Each number is 128 + 32 x the weight over its row's rms, rounded and kept within 0 to 255. Layers, rows and columns count from 0. Numbers have three digits each. The size before them is the row's rms in percent of the matrix's.

# layer 8 attention query, 96x96, rms 0.156, rows 0-76, columns 0-47
103:144148132150130103162193142096117133173178128111135160146048123151127126181164149048123113116091109141108123100165167151108166103168129183085124
111:131122143144107071173154206154183177146119151106150118026120140134106104129134120104108095142096108157088116147113123086122095100100097169144154
106:141135087143085120090173102167160114115111102144110114179156129085116179127115130112089103155104156092158138169108147101120133119103157176072136
108:104098129118116129113139140130056151116168094109173145134075118108073153141171146116108146097110135089116113180090154098172109165094146118125096
110:082124196098076118052145130121117178170124182096083115064095177099158156142188142087126134151107088112097128127120123060151152108139239128160103
105:125107142136109088102077090123170132104079079104071120129101089092119151116137109141146151183087134092172141063132135137114119107089146101141128
112:141120117080110129164125157078121149137067221146115143087125152060094159099094061090171132138109105138116136098138149134109169151159131101113086
107:195134100121182153138163183088132101114124146107102134138072128095102126105132137172065118111163131108131134169135123146077176118163122100053117
101:157146111106119136168132069118184108162124148098146171080104181126165156137165108111133153130160209096083076121122142119189118123159097097147113
114:123176119136202159121167048087159089120122137134129080186106072194127095087127117091159162130111167177084203118126092086141102142102172116145127
110:021119105138121174153058125162105052158142131111168150097115122155074143152132116113143086162130147170073142170124148125140140146133105125108120
117:061158146114158139183118109103085120128160155173083085112180136121089162103086096160074129154122166136089136132206146087137074101106137081103090
110:099167093132143142191123167147111123107105179078207126154127136126112139093142131073120108125187081100138093089109138160105110146149127083155133
105:109177084139174093098101117145174121207061129130131138123099147150085053150119132138184093155116179135125121164158061176139119152102088096184125
106:107116127146093128067106126153100084180127129064168091147125152160162192112134132096139145125162088162128141142109137060160095092113106111103110
103:105121174087119132125132125115152125111105113155126024137051105176109137161173129138145170144155148103142130088149091151093180122153175154156144
114:144022156122118120135154141159135165137100133127154094113131038142126092115136141098103177177127150104172115133137140162123108138150112110098090
102:066162187095089131131113190095116145107138089140068096112123112080166108182139152107133143105067155141127127095087079204079104119168167091124102
110:176114158114143139147181144093152128052122102128148117075106106093150144106126104145131140160138109147083101128171117149153088072117094077145182
096:119159138107104070169157159136139107053142134159084105128115100126159111170143130177110126193086160093077192206100100111149107127121121124092139
114:149192124122151108127088120142114130084156104098149121097135150133195110133086098134109139097153115111147175164146123169122106192154125130172121
103:135156127202150099124121153139128087096041158071095131117182102106123134180114132129137125148139119099198136168189135114179164153067159109102112
110:120123157139111130159083119131176166115108139118104142109112134109192143085131203132125122157120142108158136079104131125104098139052036085120107
113:128147172180086137178076128114123093111138087157125196094135130165152142165109165146110194129094109131076111146165119116080097109074109206119132
115:123119108119111151161119173085164178147112092147087108166174164117145105195144123125095162137113162103155090164119168116154085148129142084175095
110:083110194126122113123134080145128117070087163124149133147164161151115139137095131127122142107184099080170164150089116123091154141198093143165142
112:153116130126163121156127150145109088118121083160137126109118169124109146160129157114122148112129166137141100113052118052092165089173099152167123
108:124097134087125120116141089155136123086114130142145114164120173156033139125163150103129098142080098098136087073125135099152149152117207072086161
114:108125146150120129081135157148138129133134145189161131136106173169123117145065129141100189146111135091111137129105156210162147141033155071112118
117:138122116145152065165135150087141106084160175124080096146138177128105143126123135072183129141131137116142102166164183096116139121144073141116136
111:152084148139111140177163117120119101193145101120136145064064119097112145115104122071169116139114207181104139077176111129145172123095125113155142
106:140124161097106188139120143177164130104191123132111093118176116116086147133095144175162071124112141096081129116106108121091179160133173127173023
091:140136142165141175138111100127119148100157169136160171092099132125141156134086224104160103150153099076145174081188128218120066129169089115158129
098:195113087060183108117122096159138156058164101078082135166140108174096142129105138116090140126150174113103072100106105149139125182129122147156115
101:168102124092152092133112155132200133110128189074197108080145183135120051105125073102176083157096091142138127153097072108131155096075131117131120
097:119135125113061073101126169112182076115061114149141102131192126119110090130106175121138079160084074124094096131149082129156144133116138168125190
088:130134099145188225072123117059068173105136117122125112105119124152120146102097126159089138112131067161090138091119171154156081125121098161145146
094:084124115178092178129123182130094128150109097139124142149103150148126187135188095079122149141098180123160143096115120081121114107111156167158125
085:067122111084110111135151134120138122122129155107138111146180103073077130075164075106176155090103153098092085169138112120107127103132116176047085
096:153122082062099179190138107119094106131182147160139194127104066060139113187153099177076129138098212135133133129116121073156125113059117105113111
090:119128149191150127132127160150054137103127147149113092120156141167110171114187157150119101138120204124175099136127153098068122048113125115087117
098:113141086160090171110112135140111163158091125132096140095118157083128120121177081111172144139104119121108146198107098103179133139138202127141168
089:177116126162128143119106180128106127112143161172096123102210155125063128165109115174141146152148109080154138112107139089152128155091129079141073
096:173074131110168147146160110121111048139120089152165160116091096077107147152129072136108113143169110124099084067175138076153165149092120088089152
092:081154183082137108180144074128172125114116101140143180116157104094114086125146101133112114108132193134172129167156125131153093195159129180107155
096:118156122157100076149158133090087155133175092101121075129072135111133178146118211161130097176125110112159149123176081165135133088128130125057129
098:103051176083085124166125154122147057136132111121100098126127154124148087113105096118105120170091158163108118153181142100125122096190160150121118
101:082135155108122102093143116179105149128156131102127056113175078097122086144129157145155100146131066110087125110145132164162102148152116060150127
093:149147098154133117129156145162060122105108143124136168159154163135150116185080080088150161112094113134109151089112148122144114168082088106101105
084:166120075135167154099126152169154160119095107072129089107171154138153115100148113177155079164127164193107133155049119169103132124112122109153117
087:112058124099131123116101082163186143142155102112171105142156126095119124086198135139062146200102076102110099134184149152072113157176158142081207
092:142087135178141158093112091145112134155149127137107158175121165114126136103117096111133125143116093052177078091142090133139132139161108081109062
092:131134101131098111084203106157139111202094096102164140125125172119176117122136140154129031151105134134064114111050123103136097101069125131115152
090:093130151111108165153116185170122107125120062098144100158155080114129140195110169151144044143149081198151092081135105134138084098160149037137162
104:116135163130153164217131086197169143119205129164123182103129125090113131109134177119132086138078116083149118132151194132140107071139150091105119
097:160121077139140103126168122066148072107106123135071154170137116134165136175053078125096116120104112113106136180067144072106154084100105097062149
097:159117172113105106095172130141150122148116152114167137095190087151128088162177182156099171100160103092178094185171072151151129130149086154109202
095:117093120113163168144139152127165121116093103157133128123156143187121094175138109092132120210113098159148148143066141112106134119137142169205098
093:099147116118087123088160161128127119153143151157220095123174177123093159171087166097107142068105196134143043093139099178167102065191162143093186
093:123139118158083147172153142116123151135130127164133143106152148158134142155130145119138091165073074052080116137113066156117122110168120116126153
081:115101123119142102146139109148077131110121124094066111054090106122155186133128088107126124140104119154125179089117179153100132153144136154118112
091:087106083155149104104158100121134074205121081095128099128114199211159129074116120094094110135188073132125115081121148174121128118138086125218137
079:100146099062094156159144179123218104083126132084147095152153114119106159186099139096111144132116060134087107146068124135156074082088127152111183
111:158132195058111132102122093116167075061161118167169109120179079090122110098098069139073130106110104139120132088108101144151152115128129138071107
088:118098090077112110175121130095081131127100102114106126118143120100143123136108102116101093181161123135141141135142125126178153166096131073103088
084:160179140103119140096140132097150099126104109095082118214133089136141131129104119175122062210067145140094167098135111178166133141166129122152144
082:035151134145134170197082124111106148090126070121120162187106097162133107147143118079116131067140101163129148127104168118120101144116140128130147
100:139130170129122113145105104071180131142147108165140082076128132090160083076137105098149154119102091160102130117085125152195199115098087149116143
100:139153175167171124139138093149081153140123110172173150135136133095136121111140122116097139095142199049153160135121181123093168139098126115136050
103:130143120080127133136116069117145149131191138117157179123072081076132173022117148090103143110140067088129159076165112150106084132176103107183113
089:137202193144111084125162113105117087122093079093117108178112152100130124211126183096089121130124086086154079102147122124128064147127050058085177
097:189127131116109137107109109155117132064131123149084153126117106153103232157182118161149089154094106120086083138178178104101127086124152166082098
094:134103124115117092140163093170185128176141173077109201151128153158146114136150140132130078138084114122147104137135170143102101135138086166131154
097:077175129141143098096169135090067140145100133134163147085128140129102102081158122120114130102158074092106096098145116158148078161151101111167133
101:106125146162163121075139132112117167127096132073115123170132140187142128100119130124153113150163140177093148111125184114038111089121111130176156
096:100133098172092143138114101119068081126148107142095105113112060112125110154135149107126160112205211172145102112152190134117105057143138163114118
110:121140178117118102196118122165149142068215135123096160152140117169074158135151142091129084126087148134177104107130129140095085118166095122071097
# layer 8 attention key, 96x96, rms 0.164, rows 0-76, columns 0-47
122:118116147127148136146136128129108149172098166092116132164111066121142189199136119104123168098107096104172136114101179152157125098175080157151109
124:148180118146085126142117162101112161095170161104132138143138101104076096153077065136194149108052109125138098104102106132117111103132136135191163
119:123145117125095178117140221146152093096089098132133136146130163081136108108061101074101129135149145108162136137104094087094101164114121190108147
111:152162071090143172088107102136119178091067133138190190146130155101114150152181135104104176101086138145153049122165117110121110113072114151116127
113:126177125091122134089185074118064105172155127111078103137163173097195149166222116056107106157131128111132153142127093099126129104104191166205141
113:112078140117179141131128113171158052135086106087126110069087149094142123128128106136160180148099112100154109116098160158063097126104152232128113
111:162159130141117152184082121098163175161021161101107144110149135122074143108147087117173109043128103120060163107081129109125094107163164093153116
114:158116114113124133143129156123148116191155142198154139134085068164132125129134090120099115083185135102101149129129133090101151138124129103077086
111:143143113153101114124157096142147116123134119060081159132127140125158112143211162169165169075102117118115103129134112142209147101134167103104127
126:115142108151174151150142073105145116122134130136119106158151148123156168078145097113133193185113112186206158121117077133096123109104135104124106
115:064152080161075084130083147149168089096137098149115149142147128123159196114165116150157112107126080216130112110194121058137179120159106118120123
123:107155151174152121123149152065171138113187118081108091081122165152091182075096109153058125129189176153144142118154128075123108120102167114128185
116:126092046124160135147120151172125114089128167171110122184107097135124164103146114161066132132125097148077118103126111199129117129196181124181129
113:120151139122141106121133092179158091149108129138135068097101151170141097206152088201138150113167096192154094110136116118171097182108132106147115
120:159109113117099167122076171125125090169082120120133069122141130100068153145183153175098070187131114127125166107122131094157099101119080166162129
114:030116112085137154139179176094090089133093123147137095152062109193144149108132086127148126145100136169149124069117078136098130099137179125108149
122:144056179136157147154097171153135136125101163123143046151180117114138128142173131102136125121072177075139083119119156098136116158147124091134129
111:116114160104143183132165152192195121175139120172093076123088153185141159126137166087164141150077139141150102182143134153152120101169113137153032
115:134106154130169146120155144092145142121128079081112123151111114113156105055147123128172084131154108100088092083120112149140120120136156117098134
109:106122126166153128100166122122190098067154162137081097099117144131116082150110110124103133161088151130140160183097090080137141157192120134068100
117:131113178129161094099066126117100101099148112175126119155140148166164063120135104169116096081126114121108216097138133177164108148151110185155184
113:184141071189180112109127138163093096105148133133131099143161138058130102187146083126147182100161142125084150141147161111101104115123177118160109
119:118136134203183170102123098084143150105164162138122107095086143075122106142181184141103113113089091120131121123141134087074119120066075145141084
115:091096112121150085137136164133132155089102139125075193087138086179168138184103108117072143123122076149079141141107145125143177071059127153127088
119:129112150120124180147105104129142131146111129093102113186122175112146111194058152131091133136109147138104128118140055064133090065113152109121096
117:151109111139107096109181093117131107119081102117162109070150130168138122162151162132075116107114095126147139133088141131131090132226135075123131
116:131143159120156094077154152204074124066105098138159148123156130156152081128165125152160120118104143153136057155117163106088157068125114160145071
118:118126133108079141118138099124148126068140130162126108140105168128135157092110138111144110175093067087170102132141156152125199178101153120118160
122:177134161098109157114108147108123108152113170168175048149106147162160164138134089126124160090091175105157135141162137126136144127056140086092157
121:126172138166136077183156165075101135069116116127122102138093131089122122153142072112179086132189148141140137119069145136140169150080110146079077
114:119122132135110109182161110101094115105109139116107135061093177116067154125120133174144094092123194108148144069136125172165151171130124145188128
118:088125169076139189128161140131139193114176112145146175101239096131091151131141142141152103138119148210157146143135105095138113164141154125122092
086:156114126093174121180113090099080106096143104145111177152076123137128099114098130099088117090174078073135138112161140177113114189129120136155113
094:133088147131182158091106103146142173079139166135115124141141132172113135075134144127152121101115179165108111065171099161144163144152168151105163
091:187144125112096101085105131126089123139072168133132085093136115125069162095179113172202151122110086111086121180138080103124159138118158155144126
087:107112150148108100079180190081114115133085137114142098125153150096119094113106138140156083170107101137150106153171081130139190198139150147097211
081:152202147094161182066149062073151172077167100157155137150155126176122129129132113116110116165126102154148141127141180149121129147133121153142153
084:077104173166091193162136184133168122131068130140124175180103149109101164109155138124154143176094145157127178095122147035096127099133130140133089
083:088139109066051130131179145110116123090186157142138113141164053110144139091147078126145148117199139126147144192053088155134105105126138132090086
085:138122091090088186151121114159072097148139154115149133103162112078149127161051136088103126110097139124149138132095107122143100095111160083132137
091:092162086117170081133135149170119119108162089193143078159110137084095116124118116113101126097121199139137096142130147101113148073121121067177107
100:104157143169095172099082112183180164108118156128122197075098111128084122101146079160177154173096131135101098196126118113133124136075151147133101
083:174137145158126145103154154113092140121118138144144101173108155170164138172107113180125090155116138119068146075129129115135162129094197109149092
081:113077064117154109143112114114136077145108117128154140142086137084168170114095100111089098113093122139132102067146080120155173135132164091120170
085:112119137124133128165166154157136113117102117167154151133172125130162134176092149119146131176127161153141150062168024129140102211142130135175106
084:113138083148115088101148136107101055131157127125151070147104104084169134102136173178134118141045133105124176131126179178167131122122116132123151
095:097121115118108097098120140122146136135153123081126096124178120091127132122134051120148132145105169128158124132101058059151150073158153180110148
091:091093183093192111135132163141114123094171121051130060157177058107135119171060129138137140137150114140097135113163180133156119131130126110140083
092:156131208184125100147148140159099100129094162136113147191096173145127168136062124137117120126130162167085127119151212088152129112098087142123172
075:154140154094182114088128122157183122131154088119132053107122138127138098082108122123121135119140133118121109187125093121085087096169164133116076
082:159051097131119120078097086127144162105139143072140135094189087073127163095186150113105165147122074115148102059139125133096174175152131114105167
087:134114156189142190048145111132085137109156138138113138093126120131117181122142154106128157071111104087135063120151085150118077085121119124092137
091:149121183131108110101094099122132079167142129115164087136126155078147148137133173144111096111099121145132153222103090151176133127129093166128129
090:104093088117105145121106173147095094156116070079138090121161123157114111118093105164106070209159093136153082133193111156134133127196158160137125
098:094128117095090119215106147154126140163253134181159154147169135057117080122121162145155082098100157139189164109159115127125123132139131081091086
089:145102073141105089128146149135120121116117142110101130131104138119187073187064120128091099138079098139109155185088085115119140085103116101086170
086:131082156183118092095167127144152099162123104094129113104115129120092136152177085143130169209165094091092067149159096136151146163108099144098139
085:070109189127102150192101162149137091117080055169146081139178150159131092122191147131082059176051131095151139160107103117138166119108183122124132
080:166156120141051077114124139113052094106154137146148105137128095138108169176122094086126194197118132188208056122162168187157091108151183138093124
088:099187150140018114110156095095102115111154121165147132135091160157097141174101147139158126124050075110101115157134090120143147131167105160114090
085:107130100102135108158134129178128081090113116099112178092117131112122158096122104096123071161096124141134177119095133139072056161137110136148119
089:130096146222129127158126106072158128117160084099139117144047122217138151062162135101118068154150124133087087105121142136128116069126111158133174
076:152093089108100101137143123112116150067129151118125067139117111146153156150140099131099127176075074091144115150109130140091111135112144154098124
086:121118147129133135115160164109081118103135091169092108102177167080121138148102082138128167186078081124132173112083103194188193182148141122127125
082:171124072102112149147124148114108081100117095127128124097160146074109143145108043115100224125147096142112156124131140095129118116095119125147102
087:116040166094157133154091100097127101119065131118090125133120153140098115103091082104078112221126074156116179098103129094111171162141090179135114
091:103158117130149178133125144110075145119105122181138144170122112140107201144126140104129132171130127074103144068167112190159128070120108113159119
097:108117171118111122151127108086139165126107147136171142092139132086137131162175113111211076160145121119107212147155130151076129118070147124147121
100:178152141138138101145150096195133147098145149130146154132100186092171126148099166108121164066144214083193146146166154183151113150103129119152130
098:083169148135170122124112100076137139144158116052108172148130162117096161047140197120160152107138031128142153126189141183119092162158089158122103
093:155094086149116133140178099091117071102118093056118102138075118139066102169151152143103155158163114173125106139129115139215111115138101063128118
089:093089059096120130129079107158139187111138163158098165150088109125201104114123135124134102125087137174120167139102153086089166165087133128080147
095:180122069097071122075134136152178165146178181078078133099192072130104140141109132123142096109126075104118142189084120166151122140190071111093118
090:139182161135187142085132128059077167119077099091171128156059109145076108142123105164085122107135092096097069151177100131124099129120116073155148
095:165118138163121090099141116105054146184163166079099111183131091156154146129152130106119128107150132140097131115122119134109157111119109122164124
092:095077129093127123150118155174069169130131126097140112137086101099189112113125107155106095108172137160134153162158161115123124015177100138111110
101:098122121134142121178157162146093113087167114143090125123112132102110147109115130103144124143101161121175123095096104099105096173165103089159080
# layer 8 attention value, 96x96, rms 0.202, rows 0-63, columns 0-47
148:092043137140153104146155119103109173107140134161126134092133114119165167163112126109132098084178127110145077137129094101214063115121099106139145
151:123068142117109121109134076125128182104094076173101094120162084098083155148128075096136101132117129109128194163139134168107163118119104150155142
152:085137158091161157189060148115093125154114110114144148111148148108118074117131093120128155134130112117104148146138194123149161117148160137124141
137:097171124105124121106200084127114135161134160160157151103144098189163141134140134083097101126078141118084077106116136121102098165156133176119159
150:137098125135133121143173130079169177103107145144089115131128122131085114194116135139130166122123114132157177108108068172141126131125173171111083
147:131166078096186115131108127128116112122087121086127136118170125159195121118128131133149113176041109140184163107153086203160125093102106110069165
145:113095098140084105099137113158118178141096081161068128139168129091147106133126127074146149087123125141145082083171141088106098096084159088109150
144:111159173102140091086060097127154115072103190132130139142163102139156168118159056157106099131145133086162092141126148131169142130126177121154105
148:146125166071073085164089130146161133150157089142118135159113143154120158138114184171200108120143069059159114162126098108077119136097134122142172
143:112101169155122095174093121131070068124112119106085124046177180143126145100105157086112206136172144143155146178132176093174154164126114143180130
148:090075106141106115090094095106208123133191159108211106104109184101159137172117085113148161142147125159077141106164157153103150088145183147122104
146:169098150145179138169162082148123063165189113143130110138138040124085118128163092143125131131102149163149132178131183131041084120133144130134138
156:141139145162152137123135095111132088122122070080159131165113086106169142127130127060123128104145130064126120136181096135112183176160129146091141
143:119186116162140111110102142103145134170124092101145162115093129082078176089127152147106165140118132127166062190097122155140134088212151111122122
146:124114068089093109073107149100141087136201157127107138144133131160075130135135187126155135175073139089109065158159138175127056161095128117127140
143:054128102171095126121048105109112128125101137118129156142110126129152078115085137135164097135160114172204112116130151125096119098130131126158116
152:142154121105109175128059092100119196134149155051140084132147085146167188170097108128172102161123163082142097133099145102162108106157089118093161
146:076158126178105171117150116149110125168144137126183121121142106177011138136141131072134078095147136112139162118105080146216138124067130131098076
149:134162165129086146118096077135148162139062147147092116122074053126092030112115107126068086181079154105124086115169165106150165096130152151131126
152:118149115122155154090150101177085128156108142128071131142165164104085157092079086219111137110130097107131101160177168165171164121129122140085117
148:133128125190164171135050058104136043120122100120154134081138149163130099153141117088117069119087109112101100126105140103133135138155128100152090
143:080077128172156127129093119076143089179121078168124166148197132094144139146100096155131139123106171084097155151120071181157097082105126120149124
144:139038122142108188143165084129092159141167177136129088168106190123105119117094088186097134073164051172195121127095112084142125109154127164116118
156:135177114172046119195132111066164096133138113140136100138158109158153116111178050163121085112105107121120133169197170144098058135124132170102072
139:140095140149128133092125047125079107107173050139125089174111115117100144121115172182188082117148131097070126166105130104175145120138179196050150
159:132111187143142173163106143174129136158139120128073174118140187105174187143133095096153138134130149146066103115158088141093118160189128130086125
149:127110137122122123090121127176158133147128095062119118076071081172128082094146080121152150105159139143139154158120141102169061181099195106132149
158:168107103137112125146113101092118114104093145119080154118192157159086098109161196099131078156205115110158104098163122151122116067133169125042151
151:093068084139159054125089138127136134146111135143104118213111145145088127130179163128157152090080130129138150106083166071139125176140137096121128
149:126155140115196123205152118131136134165144133119128060123151131103117130118108059065221135135122113152138068175139163145153141126114113184096157
154:149180176150131101142105125149122087122167133105083148178146093135071127163120116135130151125163111088163088131147061106047162097167155098175145
151:153071060098164130221119167129161130121126130128125125123141118124124115152155171098138056173167128126131129139172120071160138106101164187160137
060:052086104172056107099141163137135134150114106104110130159123142097134116093173110193165115138139126108067083159186138094193129064137104151095129
060:208093167182081150141162115187130083125173157157101110122146109154128102066116107058118102123113138118117115041137086070085128181117176119160117
055:135095159156093113124085130081181104093123053115118142073148064128076113173103126175150122114112108142123174150162146137197154098129180115131126
059:091072110131163095144173127151135150158078081125146144088091061128120184038106164119155116111121128137132175155123147115169170138083114093137163
065:147136108092137142125152169099120139129101108096129099141209128175073128084092176122098184061149152200085142095109097125157184120091107232159077
060:122100114131123147160128106150126086098142149177163113101135110093061107130143108105098134150095090129174182163124176168136129105110107174115115
053:137122086131156089146114158096169210120098152129156127153142070180123102127155108044128121071131131130176108116087120106110082116072119112129115
056:138150091116185145101168077152071129176124151103101089118120142147133143133143091149151123128188133151124137129054195107116098134153132114087100
054:134155116108133130107164154152096180103124107105149140096131156141150089080149102107113076103104140097109146060155126077101122108130151133052113
062:129167092104156131099134090114130178097111166086091160112123149123133105075096100126129169179093113102189185158117151148096157164151114164102118
061:122126114223155072114099116113144113166128159126072171116069106175141118133119142139156145105110162156152133141088173135082088222162156176142126
057:152077164174125125118145105146105076130119070038094127133178095123070111093172107152103154160128061086102121100144117075114130152096131105098114
061:161094128126105094181127094154140117148161136121132162088093152142156106143153133090062105168080142165104171169137152106066122109096180125135196
065:181088141160079138083118091169189104100150138136128117134118116091112175098158162087162172136167073106128141131108088158142153057116065146077118
053:147139135127127120103134152105144166130105139157171168103168062168091139128117133095104120119112164099109096150159104125171184129097089132141136
053:092123172123080138214149086157095086152130117141121127074165159181150058141089108105161183139176103141143148131138157096097113117129127109084054
062:131111142127164142105113164177165156098115155151070155132148198108186123134132118070159165167193151073099182131088109134118127172157105042121169
060:111101162203112128060129144107112134108118188125119107132084104103105139161131119154157175138133121205103206113145153135116155117175104107170112
056:146113112182144167149120109110172128164095089132157182100116128091144092141131091133134166084106023176132171133105063115084124119104148098132128
063:125150051111217093148135096098129113126158094094129135103137101160096156144082141083148179119129164147152120108098111065117115153120178128124092
055:138191097128144102117119116128087129115182080153115121164150114148090039144145097113124144201163156129124138143092153125125073097154108125155117
055:116139160173115164079135153129166086102085113110093149052070114092084136106164165147074136166119094179127104108089129147148160093156116165124121
062:121108121099122112117140151176120100088057140078110157115117129123091163089151124172077113118131133146100205144120153140114105104125137173162102
062:108126149120147117084114100110060095120101146147108120118142133099085117108118148111148077132127141075159070124153101104133133047129057031131142
057:116138045130150166106163124120173178176121188100133146109175142129079107132112088180205119168136159152088168153061134099089125126138092145129119
065:130089136073095130139108179150109117095117110139128129129117186070152088107172160136067127150157107106125121160131136137178130139118107024164134
054:142163170114075085136132066117057104128124171171133151166165113073117113140090130106087133090120132153144153120097153147088112171135157164153140
053:095130155100056071120123093206133150168125071131101128153143112160194141120106078059108100123118085177100106145119174104060157170112111069114130
053:103094225063133118113163125139158103081125132120124123146188077089149142120144144096095221074131143178143094161141107049134131180146108133113153
060:110175112120184124114130100149128114130129147124144054164157131083066065091167156119144150121125135132123131107111152153152157044145143132107140
059:194136118158176114099193148134129131112103134106134081098136154138164110132129094163078168139116132174156139045184126101125120168140170115038091
064:155131170134131179131171175128177116116125079140153132082161126103082123150108074080111196109183135107134123158071110105055124138112129124153126
# layer 8 attention output (transposed), 96x96, rms 0.176, rows 0-63, columns 0-47
146:093178104157138109171134159133168103140147108128106084131150134155099128171106150164120120137157125185127157061035140153108168096077158108180127
144:115126155141137163116134151122165092134063159082126114136127131177116083126100150096086095130127123112180117109064152131133095129122140137112192
148:179127185159159167097146176150168104104122100135170098112172171093109116116062145161096096127184100144106113105064110110144126175103109139136113
141:136155154162151112140142120110157141139137115161089131098112180132096157093075100100152160146104154173145125138056145124165102166159086116049147
149:096162152094143113084167126135141084143084129177159103111083158145126154131127113121111094107083116080154113148214141155110117107087176127164156
141:136144197112166136109121100157178090114155142132076159119095114115138123098126167136148132186076111134090163200114125114101147057126121102090127
147:097093171146097119126094141045089115119182157090120127097128133091202129126154119127164129143125091164118138151105128106204168074088108157142139
146:074022162075109184113104125128135162141103109098099137131187179084115177099089121151133058139164163155099133121191157122111111116124116178086125
144:131156039089119166168143156073100117112092157175101159086108124122152186137132126139126171124162138062073167117103138143151133111047129178115123
144:101097122131110172142150173068153144127086067092198073134122196173122085098145110123136143192132096080086105093133078145122199102097088114156152
148:192152125087102150123117157134181093084101146179116159149083147121099184087115128160056077194156107157094106163142134121120091134100164112148110
149:129202120158152156104125095100185136122093164141161163184184119129122060035128104167149127073138194144072149104129107155148167144126156133113150
159:104099107080125203093135170166166175144154137130086153144140129145179161165122115115147206155091110122144194105138113141103124130132150104166097
142:128142180099157127162142149174029181094134107119123084124167140151142082154109128140148097144163114130134114151166118170093122122047154126096174
149:113140111145101104176184169126068137133097124115083185154107096140101102149084103110135117133174084129165176144136157075132131118147086125154137
143:138134151114155166118133133129137150127138139158130150027147176188146090119099100092164154059140140116115104142099166096076131149136144150174089
149:169135142099136132122163203125135122133164131110144160183138126161145126180234093139114110178115205136139123132128125129141142101046057155123122
142:110146131152154132070154151138056122112098041107125147117167128121095089110187127172162170183126152122134075116114150139159116155155115125122145
148:141082101148174112104168089147149148079115105121083075127175155137147176131167118084101101093149130155107157181067181147157060102113122138184193
148:111167169105092099072137108161133123118127124084049093137166132154129155129176191127081138112135119078068130157139122174162163109193109174110141
148:121175139086125161117144131095149130138149117148122076137098150163146136129110120091164092169120126056185091129164129100152122099141147104123218
140:097120113112077177155137125173160141112177116120170059158155156109106070083177122132132163155162159112181148197107130086091130075176139060131120
145:241121138125083103087145106096091110124158146161152133151140122121128055136101131142131108130131103113065128135147128088110102128083117129219156
153:172167066129129136093050111140164118085160126113156140103130086155125174093175111070201152132204090133095122171159133150103129128118101159114145
136:140105097104074168153110100156074128104111170091159137130060139147157110184163153119088172073131133096120098086115132179196150116161162125162152
148:136082074151152151161168099129186137126135098070146169178124077086161134160103117113088151140127121119114126164055078158102111112129109130130165
146:134066136170107144163114088182175164112133138176102122044169121113131111155144119164123081113136132069120125117118137097127156209115115177170171
151:127126131134138091117130086150068148116115110109166091059101114097124134163093079118028146137146171107140184124179093142127128126127129163138171
149:134168158192162116183079117141164104139132166108107149127130096121154104113147024086104136178109114113116041144133155155117107128104109140168105
152:116178130097142183139125136135152133072111160129110150109128099134142154053122060056053145128113137178122169084126116130096176124166127107124129
156:104156088159118091091073127103123122160080110122116126117118223111202100153156109140135078140191097119077231140103123151147126136113141125135110
151:093136150057167085176151118174148081142099091127156134126068114128177088092156123172137113209121094164132177124130127114150134159108103129163083
056:169147111131149153101082119093113144168149150139140112170172124074084146108076152139046131141134104145157170093092067149093111121079122112153121
063:093171085135087146136123143092122125178077094141104205089096154123143150152150135169164146094132131135118127150080124157130131127163123199139164
063:100158114158100113120164139131055144118141148111135033105105170087103156094197098098070170159122129084112085165114087124104146140064198165135138
064:145115159118133117083142157150144070104142115149150116150146130131146140144112123058139123103107126141177089146092102163117136135162191107138106
064:140100104124122112101177106140099148088138132123135130081096111069185095142121119176130133155106093090110174149116134145114148171114126035098075
068:141137163224181125147140152158156179103109140118127126138118168118147176079132188117175132148120172137142096133098137164095148118165112072135130
051:140165185120120137140162107146125061141093150130122142105075112091156127122101132161127130133085115064114161115160115166093149182169084157114127
062:145073103157095118122079166171119155087134083141093115142117142086134098103064130113079114084145169123112095123168148139091157138105101144167083
057:142134105125121144071118146149149129216123142138143086127134110194157085144151166160069141084161151105154091150108104142130174128100089122130125
062:179121084151082136110158092136160124110074128170084113176136129121107113141175170121084095108141144123058093090145123085112126118136079113141096
062:140087142124067146186115141070193117108097093080139115124136140092101174057148129127123145201110167183108148107146104120133135144122142159142113
054:106160155120139104059095127091160140182119100134132090158128231135147106166105087098132144094095123096145091201143112120139134146088124166122179
061:113124122194167104134087186083142142115153109166144111118113108217077132100172102146172111125156114151114117103125138159151176120148063143130070
066:128188067163123150094139174159076161163097125142154115096157139131088115152098130099136081184083122150139145079103128132071077157101104119189203
056:168155148169173175123167066112182167130143080085123129171141167147192143027152146160112132122174143177109126151144143160108094062147157088168130
055:163076100158165123123124118136124127082200080115157148156090128093111138144180176155100113109117146108097131106136108122179130113080135177098169
071:103148150109055131112071138139118117154105095166150106108175155076090112188162169106157115092111081110126096146118119056149106149134151100100149
065:180124127101122102163155105155102134174114115074196140123146148117194140127144161092163151110139116167147116164128097087109131147115112208102143
058:103135153137125117104147140139100134106140116118113130124162162191112130060098134113110134127094145143075133111134107137100091193138147129160138
059:120119112105110106134187163232120068114117171103149159185153034088127104161140112107161103131079121078129083117155173180131120115179144137165090
055:128115113159133191103129094147135120115129117100140161135083146105171190102095192138145106093093139093105096093173161123120115152147147122089138
060:133168105118143118135135087052104144109109089091154145127096144130141081130081055111181114092072134115114114123120110155132100139141098110127129
064:186075131190154124105153103071091162182174114193178155170109114105166137131160172124094137184121160128150094156085128146137133144100113163114063
063:160138093132163131172106130137154102161104130087176085108156172109143117149118099148150123110114090117142137110091136141118118165136153094106130
059:163107105119079118117120162099112080096101124127084079169092105147146152184114137109035186158167074118137124131176119112142159172127094076102134
059:123155112154204115112112093123163151102149135201149141136137079155164102127151168099140105099174080108085165147115107095024149070087131141131107
062:100127188213109134114097212124147116126083138046103128110144135162125141137161133161150169178131146123119124171068140097101089104122130176104091
058:093163156182167167170146127069133103114114076135100130123125151180141098164102123155119146121153141076149156135132107157111060138141153213186116
054:125140097141114078159102127190108136149084110190171142146115112155166133176107086158188096090170133136091127124078146172135144097086152090077140
059:123145146121126106156117146114130121146172114095107099147104105113146188141063106113101038179155022091101133110166104079118088153138060100108148
063:081122091064154091138078179109170049080087165090131127115093122091108129117152109131104147086063068140040078165107097155155165116077111080111118
056:117093119145091144082116093184128171213158142119107125163123116130157148107119084153132070166075139143118136139178149138110192146122150145099194